python train.py --n_layer=12 --d_model=192 --n_head=6 --n_kv_head=6 --head_dim=32 --d_mlp=384 --vocab_size=4096 --activation="swiglu" --norm="rmsnorm" --norm_place="out" --norm_eps=1e-06 --positions="rope" --rope_base=10000.0 --rope_fraction=1.0 --qk_norm=true --attn_scale=0.177 --bias="none" --tie_embeddings=false --parallel_block=false --extras=["capped logits"] --init="uniform" --init_std_qkv=0.0361 --init_std_o=0.00736 --init_std_up=0.0361 --init_std_down=0.00736 --init_mimetic=0.5 --optimizer="cautious_adamw" --lr=0.00167 --lr_mult_up=1.35 --beta1=0.9 --beta2=0.98 --lr_head=0.019 --warmup_steps=455 --schedule="wsd" --decay_fraction=0.902 --decay_shape="sqrt" --final_lr_fraction=0.05 --batch_tokens=16384 --seq_len=512 --doc_mask=false --train_tokens=168600000 --steps=10291 --dataset="wikipedia_en"
Each number is 200 + 30 x the weight over its row's rms, rounded and kept within 0 to 999. Layers, rows and columns count from 0. The size before them is the row's rms in percent of the matrix's.

# up: layer 6 MLP up, 384x192, rms 0.118, rows 243-249, columns 128-191
# down: layer 6 MLP down (transposed), 384x192, rms 0.0812, rows 243-249, columns 128-191
# gate: layer 6 MLP gate, 384x192, rms 0.114, rows 244-250, columns 128-191
up243,109,140,201,208,234,164,196,177,194,205,208,188,256,197,187,171,269,236,218,166,182,159,190,224,190,166,218,180,195,180,262,173,215,135,178,230,218,214,247,188,188,172,214,186,149,166,218,230,152,159,222,210,217,167,229,146,190,258,208,176,241,209,198,197,179
down243,099,177,148,206,140,241,190,189,235,186,158,202,186,196,177,192,180,231,220,230,187,198,275,214,214,193,221,226,198,196,234,180,129,169,197,179,151,200,224,199,208,194,173,211,128,218,158,190,223,132,213,182,197,223,255,219,207,150,189,207,162,198,198,230,250
gate244,104,241,227,190,198,235,242,156,178,174,174,226,159,264,224,206,240,182,207,174,201,216,210,233,218,183,213,238,172,162,186,203,209,209,144,249,150,220,200,253,149,170,198,235,225,234,192,260,193,194,224,229,198,227,191,212,208,229,239,204,183,197,155,170,167
up244,114,143,160,247,226,223,178,271,225,193,223,208,202,156,176,201,193,194,232,246,199,224,195,202,185,253,156,167,200,241,219,232,230,144,234,250,203,187,189,197,239,191,270,175,146,167,189,166,255,203,201,144,226,207,184,149,161,199,173,206,193,229,237,186,221
down244,099,233,233,215,237,220,174,226,231,181,261,231,213,256,203,192,195,203,230,142,160,239,230,217,218,206,222,239,172,213,190,216,202,162,207,199,166,155,226,203,211,141,146,191,240,164,179,152,204,180,192,222,176,249,219,213,192,235,216,192,194,173,180,222,193
gate245,101,200,183,184,195,167,228,228,236,166,140,216,218,182,186,257,205,215,180,256,198,208,152,174,181,174,173,204,147,173,232,229,189,224,153,188,145,150,195,170,208,167,202,160,221,263,197,187,160,170,193,203,176,181,192,228,167,188,154,194,229,217,204,171,211
up245,102,189,241,192,203,132,210,220,186,129,156,218,183,145,224,217,217,207,195,178,198,157,236,165,168,167,253,136,235,231,207,179,182,246,218,183,212,230,192,225,142,184,206,195,234,201,178,192,218,212,173,159,183,202,189,204,182,250,238,186,141,191,209,205,196
down245,103,208,236,188,184,235,169,244,232,154,224,188,282,209,205,217,239,182,125,185,225,167,170,213,215,156,188,227,202,206,221,183,194,230,216,239,227,224,208,195,205,187,208,156,212,205,222,187,151,194,228,227,152,185,193,229,225,233,195,179,187,206,158,197,187
gate246,100,216,189,256,141,154,181,247,259,183,175,147,180,192,239,211,232,196,212,160,199,266,184,174,206,169,237,163,213,206,218,198,203,198,156,172,181,174,197,219,216,185,177,231,238,169,132,188,228,168,180,213,256,125,252,214,224,211,160,188,213,202,166,193,204
up246,096,183,212,210,179,209,185,212,185,168,218,214,199,166,175,194,271,157,194,163,158,237,209,152,204,187,244,121,201,222,218,229,212,218,145,192,161,218,254,194,174,173,232,210,204,185,219,184,207,134,200,212,237,185,209,224,195,238,257,127,190,214,221,177,235
down246,096,156,218,207,245,271,188,188,224,149,196,238,217,245,202,259,191,231,213,180,247,208,178,160,165,201,188,179,247,162,241,228,179,157,224,173,244,182,152,176,170,239,257,207,212,209,188,225,193,200,184,197,188,206,147,147,193,208,192,248,216,219,238,204,180
gate247,100,214,254,158,208,166,199,258,184,152,162,223,200,209,178,214,249,210,190,200,216,155,208,232,247,207,178,223,201,187,256,180,209,152,219,230,170,205,180,199,217,132,177,168,238,240,199,237,154,193,207,206,173,173,209,225,177,220,172,166,231,243,181,158,312
up247,104,186,197,261,208,246,173,174,176,162,192,209,205,233,172,183,225,211,188,216,203,223,201,201,176,210,197,206,213,237,144,140,142,222,181,219,189,185,206,183,195,186,219,188,204,176,239,210,163,204,256,245,195,183,201,181,259,194,163,143,122,188,167,198,204
down247,105,242,169,249,196,160,211,175,219,230,197,183,142,145,217,180,230,201,199,182,212,220,179,165,227,194,199,206,221,207,175,215,197,238,206,220,198,226,180,139,231,207,183,184,236,238,159,172,218,202,247,224,207,267,172,229,211,190,188,204,191,204,222,171,169
gate248,098,170,169,165,159,199,226,152,136,216,234,229,155,167,123,205,168,190,182,173,211,207,157,172,247,196,225,242,164,152,190,191,250,192,169,144,166,152,202,185,168,149,211,201,160,152,220,208,146,202,204,234,167,245,191,200,234,204,218,153,206,230,186,174,168
up248,090,222,202,221,146,249,188,198,233,239,149,231,159,244,161,199,157,194,220,186,141,167,194,230,212,197,175,177,245,213,181,229,230,157,184,219,183,148,206,184,155,175,251,245,241,102,221,241,233,182,194,171,232,202,198,206,165,157,141,197,213,192,193,191,190
down248,097,138,152,202,196,167,254,190,180,194,219,178,256,206,219,165,233,197,276,216,244,177,172,182,227,218,198,177,182,160,163,226,193,236,213,171,262,254,176,178,218,199,205,250,188,246,203,165,200,189,211,220,232,201,201,162,186,173,187,168,224,230,212,206,250
gate249,100,226,188,224,204,158,205,177,160,172,177,234,149,160,157,223,176,228,240,184,252,251,212,191,192,207,215,202,187,146,219,255,207,166,136,229,195,172,240,196,183,209,147,216,161,146,147,186,182,144,227,210,192,200,158,221,195,247,203,169,176,219,146,136,182
up249,106,167,203,214,196,200,246,250,187,150,197,218,230,258,195,228,195,224,182,220,176,137,188,201,219,188,189,221,212,238,229,184,227,205,244,201,173,224,125,192,173,142,229,232,244,225,254,199,227,200,154,181,196,208,202,223,209,237,193,150,212,216,188,194,215
down249,101,202,140,196,199,115,160,211,192,218,148,235,219,158,191,243,224,190,155,255,197,196,223,215,196,226,238,199,210,155,246,216,221,194,181,247,222,236,151,189,170,219,227,127,148,231,154,147,252,190,207,205,225,217,204,214,176,198,179,157,191,207,199,203,233
gate250,105,230,198,143,222,167,251,178,184,195,199,225,168,167,166,222,220,248,220,221,228,198,171,224,208,182,260,273,114,197,208,220,186,247,154,249,188,230,196,270,166,225,204,214,174,203,200,209,207,167,220,233,170,200,175,246,217,166,231,188,200,231,219,170,158